{
  "hidden_size": 320,
  "num_key_value_heads": 5,
  "head_dim": 64,
  "norm_eps": 1e-05,
  "bias": "none",
  "init": "trunc",
  "init_std_o": 0.00599,
  "init_std_down": 0.00599,
  "beta2": 0.95,
  "decay_fraction": 1.0,
  "doc_mask": true,
  "train_tokens": 749500000
}
Each number is 200 + 20 x the weight over its row's rms, rounded and kept within 0 to 999. Layers, rows and columns count from 0. The size before them is the row's rms in percent of the matrix's.

# up: layer 3 MLP up, 1152x320, rms 0.121, rows 108-132, columns 256-319
# down: layer 3 MLP down (transposed), 1152x320, rms 0.119, rows 108-131, columns 256-319
up108,103,204,181,238,173,223,200,226,175,167,185,187,188,217,193,196,233,189,177,214,240,240,219,209,192,164,185,208,222,197,216,154,167,208,218,197,200,230,192,194,171,177,181,173,199,207,199,191,217,217,193,190,189,165,200,212,229,174,181,189,176,193,252,185,247
down108,105,216,194,165,196,237,207,176,224,209,214,194,236,224,232,192,209,194,189,175,205,208,191,194,175,208,187,206,207,238,202,187,202,184,228,178,171,203,205,173,232,206,180,193,184,231,195,234,158,225,222,214,220,202,204,201,241,203,205,182,239,178,159,126,202
up109,108,183,207,233,176,230,209,221,249,185,239,224,222,226,197,217,227,205,203,169,201,231,191,198,193,206,239,162,237,204,173,223,214,183,243,163,177,182,233,187,203,195,199,196,213,209,214,183,188,195,188,219,192,213,222,216,174,192,202,198,180,178,213,184,234
down109,111,222,241,208,206,226,178,232,199,179,200,202,205,213,215,207,224,241,169,210,216,197,187,229,221,192,187,226,184,247,181,235,178,201,202,208,190,204,182,191,200,233,188,224,228,193,190,184,197,208,241,224,165,201,182,202,239,193,225,213,195,190,210,250,189
up110,128,200,158,188,170,181,221,228,208,188,187,227,195,166,179,188,220,213,221,201,197,183,176,199,224,228,237,220,221,232,211,218,221,223,184,177,191,191,210,199,180,189,198,226,208,203,183,186,193,196,162,189,202,186,200,185,223,215,214,186,178,196,220,219,203
down110,119,168,203,212,174,214,228,203,183,214,218,207,193,198,166,210,190,229,189,208,213,204,198,181,192,207,209,215,205,223,244,198,186,217,205,198,177,238,198,239,227,221,161,189,186,200,222,208,200,247,174,190,203,193,168,170,216,201,178,216,227,207,167,197,183
up111,103,190,195,239,195,181,195,174,224,190,209,167,177,181,199,141,198,181,200,227,182,195,196,204,210,210,206,213,179,178,189,201,196,222,222,191,239,238,183,190,188,213,202,186,201,195,182,200,192,190,226,191,221,246,195,177,193,217,187,210,187,204,162,185,175
down111,098,197,174,214,201,183,220,207,185,192,225,244,208,202,210,177,214,183,203,234,200,155,185,233,225,207,199,228,181,223,178,206,219,196,183,191,183,204,198,194,217,199,203,224,196,207,167,171,226,208,220,181,202,186,194,200,190,195,190,186,239,204,195,180,196
up112,106,180,178,198,202,206,216,205,217,214,186,196,196,200,225,177,204,183,181,184,181,205,194,197,185,221,218,150,203,190,189,233,161,217,191,217,157,202,209,187,194,181,183,204,206,185,254,173,160,205,226,222,235,196,225,200,186,152,181,180,209,212,192,203,239
down112,097,218,197,213,183,182,190,201,202,172,172,192,202,189,210,191,185,194,174,229,216,179,191,195,226,184,221,195,192,181,222,174,189,210,222,225,182,201,160,201,191,221,213,142,231,195,169,210,174,179,160,202,213,230,199,175,200,177,199,247,206,186,202,183,189
up113,103,225,194,176,175,181,183,245,222,189,223,172,206,221,177,210,206,170,177,195,202,189,188,208,181,207,244,244,191,212,197,201,202,218,200,168,153,222,222,205,188,239,198,200,233,224,188,223,196,228,228,169,190,223,235,192,191,194,201,206,188,206,190,222,180
down113,094,209,195,213,207,205,199,187,224,209,173,199,181,195,207,198,189,205,180,182,201,256,213,162,239,231,176,195,221,223,203,187,228,205,210,252,229,192,192,213,223,160,201,189,180,203,204,248,210,193,179,173,217,226,175,167,179,223,186,192,205,214,183,189,216
up114,104,157,196,202,205,190,214,251,202,207,240,169,217,223,205,186,157,211,193,215,196,216,211,188,206,202,214,191,181,188,272,213,219,192,189,184,218,212,202,166,190,198,181,208,205,188,202,191,184,206,200,217,230,198,203,176,186,184,181,189,174,209,236,205,192
down114,096,195,200,205,204,200,192,198,190,193,188,211,190,211,195,216,204,160,230,182,199,167,143,206,222,190,192,203,208,226,220,198,211,200,215,198,219,229,200,202,186,240,203,183,146,209,230,236,204,199,193,204,192,173,186,220,200,212,191,185,254,196,198,212,183
up115,099,203,208,214,211,197,209,174,218,215,224,195,197,204,180,208,216,214,200,201,180,240,202,189,181,207,198,190,182,153,213,210,212,169,180,219,212,213,184,216,198,200,196,219,207,193,177,172,179,183,233,223,207,199,202,212,249,213,194,154,168,209,186,192,188
down115,095,168,192,232,156,189,204,193,179,237,163,196,206,227,212,201,190,200,218,172,227,170,216,198,237,189,201,202,160,225,193,205,209,207,198,226,220,199,211,188,227,215,184,214,194,228,190,167,172,186,180,173,193,184,222,172,174,204,192,226,218,183,232,195,208
up116,106,211,195,184,215,219,196,173,186,230,201,217,220,168,218,197,201,194,169,208,177,201,182,181,226,174,161,224,175,216,167,226,239,190,212,220,194,208,223,197,194,193,232,193,202,206,194,174,208,221,208,155,211,223,167,243,213,172,198,207,165,192,168,194,214
down116,105,211,205,198,204,176,194,169,165,218,187,213,226,159,170,229,203,204,201,233,177,212,191,220,190,230,181,209,206,180,218,202,215,186,165,195,218,162,215,180,220,186,190,199,187,199,222,193,217,223,178,207,207,163,194,199,185,235,219,196,209,209,195,170,206
up117,114,182,219,193,232,176,207,187,211,212,192,174,202,196,205,214,213,193,216,206,210,196,197,190,209,222,179,212,210,209,232,191,190,198,201,206,203,235,200,227,181,188,232,190,181,215,183,184,178,202,185,230,201,239,196,217,234,186,182,172,180,201,204,208,189
down117,107,181,224,164,169,211,214,199,174,196,187,224,169,220,207,195,196,217,237,235,179,196,222,187,200,226,201,217,170,197,189,199,155,203,208,209,196,190,195,246,191,206,193,177,183,176,168,180,168,222,176,230,205,189,202,208,181,206,179,204,197,236,216,199,203
up118,094,200,207,185,209,170,228,184,212,214,233,184,204,211,224,215,185,180,214,174,202,186,268,178,194,223,241,187,215,184,211,202,210,214,180,192,221,203,173,230,215,181,213,181,187,213,237,181,174,180,205,163,198,222,181,212,210,215,216,220,205,196,199,167,182
down118,098,147,204,216,181,232,211,213,173,222,196,184,175,171,211,230,198,177,213,191,201,184,172,189,172,198,229,218,195,167,213,182,200,221,179,174,223,226,228,212,198,185,215,230,232,245,187,200,167,199,187,193,182,158,205,186,214,229,183,176,202,253,199,165,220
up119,099,181,214,227,212,195,219,204,190,170,225,227,205,201,225,203,219,177,193,240,184,183,199,193,180,206,198,186,235,182,234,187,228,204,207,176,227,190,201,243,194,229,201,199,197,227,216,205,200,232,223,181,193,189,201,218,195,206,230,206,195,205,221,160,215
down119,095,211,184,190,205,217,192,184,231,172,205,192,156,209,196,195,181,219,190,200,183,233,222,184,220,216,183,192,167,208,194,169,179,229,233,212,195,198,211,183,174,213,200,210,218,186,190,171,205,226,215,226,218,211,199,184,215,198,193,196,206,196,190,215,202
up120,103,226,187,230,195,179,175,228,207,192,229,187,219,186,190,162,163,198,198,198,183,208,203,223,173,199,218,235,205,209,191,205,193,174,212,190,204,183,176,197,208,209,224,177,183,182,197,213,197,146,223,237,187,191,261,194,233,190,195,210,196,173,183,174,181
down120,100,170,190,255,163,183,209,220,209,185,200,239,203,223,186,184,208,192,182,183,233,182,210,219,196,183,196,208,223,173,209,215,233,214,200,193,168,218,226,203,198,213,227,193,137,229,204,153,176,185,198,213,219,196,212,192,144,173,222,202,197,204,178,206,218
up121,092,187,205,170,210,226,159,187,196,195,167,221,226,216,187,165,205,189,180,197,186,239,178,184,187,221,216,203,199,187,197,173,195,206,207,179,210,178,166,206,201,200,223,164,195,209,227,215,176,196,192,201,204,207,204,227,201,226,181,174,207,205,203,187,183
down121,099,202,208,219,180,190,208,202,199,195,194,202,186,166,171,188,227,177,212,200,197,192,221,196,204,203,189,188,213,239,191,204,222,200,181,187,213,219,190,187,179,225,196,200,207,168,214,178,218,209,210,208,209,192,192,203,211,226,224,259,184,239,219,210,209
up122,106,196,227,167,235,188,178,221,149,220,164,200,186,184,166,190,214,210,202,194,219,192,173,234,206,200,191,169,193,207,219,188,184,189,211,206,212,171,190,178,180,219,215,212,172,208,206,160,201,206,203,206,225,212,196,193,222,167,216,192,178,197,221,161,153
down122,100,205,192,221,191,241,199,208,224,174,186,211,229,188,228,207,202,216,185,215,200,201,222,126,201,193,210,207,218,212,205,196,221,198,174,177,196,216,210,237,217,158,213,166,201,225,185,228,180,209,231,233,197,190,202,205,232,210,203,186,221,194,194,212,219
up123,092,194,169,195,202,228,183,211,208,211,226,193,196,243,156,213,240,160,177,185,224,172,192,195,180,203,190,183,193,207,220,229,193,168,213,189,173,198,243,200,185,162,215,194,227,247,213,187,218,168,205,235,203,239,209,199,186,196,216,204,233,182,201,219,180
down123,091,220,218,227,258,169,157,205,189,197,206,192,213,199,226,226,158,233,208,211,183,186,178,209,210,171,200,176,201,193,229,166,220,239,206,202,249,205,180,167,217,245,218,212,214,177,186,242,186,242,195,194,223,203,180,203,192,197,180,210,188,191,174,223,230
up124,096,212,180,202,202,229,201,195,211,193,173,205,223,209,209,186,206,214,195,198,204,192,232,179,208,187,219,176,192,197,217,219,189,201,225,240,160,182,224,155,194,215,215,197,169,215,198,193,184,192,180,178,222,233,182,199,240,191,204,157,179,201,201,177,177
down124,101,225,188,224,168,213,236,218,185,199,205,235,198,219,225,247,215,214,187,193,193,209,217,207,198,208,169,184,199,221,167,196,231,191,201,210,185,211,191,186,213,180,163,220,188,196,217,181,211,210,183,181,199,221,229,183,240,196,192,179,196,193,172,191,166
up125,104,192,177,186,184,183,189,196,202,219,237,242,206,211,184,198,187,187,215,169,166,207,233,203,191,199,216,190,152,199,212,166,197,214,180,203,180,174,196,205,206,175,185,190,197,220,204,193,191,230,247,215,191,233,226,203,203,217,196,198,164,206,200,224,248
down125,106,228,236,245,182,204,203,190,206,213,217,220,184,184,220,174,212,165,163,185,202,193,192,177,200,190,209,167,206,216,185,177,180,206,222,167,220,184,219,215,154,174,189,189,188,187,205,197,206,210,178,221,209,201,182,218,181,212,187,208,205,165,208,202,221
up126,099,214,182,235,214,191,176,203,222,204,166,182,185,216,233,191,207,213,200,181,196,228,196,196,199,213,213,232,206,207,176,215,241,209,183,172,225,213,215,213,239,165,220,184,195,193,198,213,211,211,208,209,198,196,247,220,226,196,189,185,196,187,181,160,204
down126,098,225,177,199,177,186,210,227,184,155,178,218,188,203,175,193,195,166,174,228,200,225,219,223,168,196,211,202,227,178,174,200,194,214,217,184,193,180,204,207,185,168,211,188,222,198,224,195,192,187,170,195,173,183,236,234,230,187,206,213,210,202,209,216,136
up127,103,168,186,207,183,223,197,194,202,182,183,215,198,222,184,213,220,151,198,158,187,209,217,178,207,179,224,231,205,226,209,235,201,203,171,200,214,193,196,210,221,201,198,180,237,169,214,247,199,187,212,180,218,225,215,202,201,193,195,207,160,183,210,212,218
down127,103,223,212,208,202,166,185,193,212,210,185,231,236,195,204,208,190,164,200,208,224,164,179,218,195,219,202,213,201,169,175,223,195,211,219,199,206,201,173,200,182,197,229,185,178,222,190,186,188,220,235,247,201,210,227,204,198,208,184,163,190,193,185,208,254
up128,103,210,211,205,212,186,214,195,202,201,173,216,219,190,184,193,230,219,216,205,192,177,186,211,171,212,214,172,197,214,181,228,206,228,209,169,191,196,210,206,190,208,213,208,234,178,216,189,205,176,208,207,221,231,207,199,217,202,198,173,192,176,215,200,172
down128,113,237,231,203,186,152,190,189,175,192,186,211,170,210,165,210,191,182,232,187,231,210,171,215,222,210,225,186,169,182,198,184,213,195,169,222,246,207,209,194,193,207,191,187,197,183,203,158,203,197,221,206,163,190,196,204,206,187,204,217,194,206,205,146,194
up129,090,211,185,220,164,163,167,201,196,184,213,189,246,189,199,219,201,207,202,243,173,194,184,181,191,184,222,226,222,223,204,225,172,197,204,205,182,186,200,196,184,187,207,219,216,210,216,204,195,216,172,219,226,223,219,213,159,204,155,180,176,173,196,177,189
down129,098,210,233,173,197,217,208,219,209,175,213,205,194,191,220,232,182,160,231,187,185,187,200,194,175,201,193,203,225,161,190,191,182,191,203,199,188,225,202,220,232,174,214,193,194,200,186,207,195,198,209,211,197,195,220,183,231,229,232,197,216,191,202,155,200
up130,095,165,208,199,192,197,200,205,209,194,189,181,195,221,197,217,181,213,184,177,204,159,193,165,181,216,191,227,202,202,208,202,185,200,182,211,163,219,187,153,173,202,207,188,213,185,183,195,198,196,193,177,200,203,219,212,215,180,241,199,199,191,201,176,208
down130,094,205,210,204,214,193,198,162,195,228,191,184,235,207,255,206,181,184,211,174,196,235,234,210,215,201,205,172,189,194,198,202,185,197,184,225,193,210,247,183,201,192,211,215,211,197,203,207,207,181,242,173,221,173,216,158,211,222,204,225,190,223,215,180,175
up131,102,199,207,231,195,183,184,195,211,194,178,199,186,200,222,199,193,175,235,203,183,221,230,203,163,197,201,227,198,198,219,228,240,220,210,208,186,180,189,200,179,182,180,222,195,199,182,188,190,224,213,195,236,193,190,202,186,173,168,190,214,212,197,221,159
down131,105,199,199,235,240,220,202,227,183,219,179,219,239,182,213,188,224,188,226,224,225,191,195,213,239,212,211,188,198,183,195,211,192,201,194,228,218,193,171,198,183,191,193,166,205,209,166,204,203,198,195,230,219,205,217,189,160,213,236,200,208,204,187,227,197
up132,100,205,190,217,211,218,202,199,192,224,185,202,187,195,208,200,193,188,193,196,178,217,228,225,200,193,197,213,150,242,194,207,227,173,165,212,198,216,225,176,227,226,186,232,218,210,213,172,219,167,187,204,178,192,184,196,227,194,192,211,198,183,178,218,182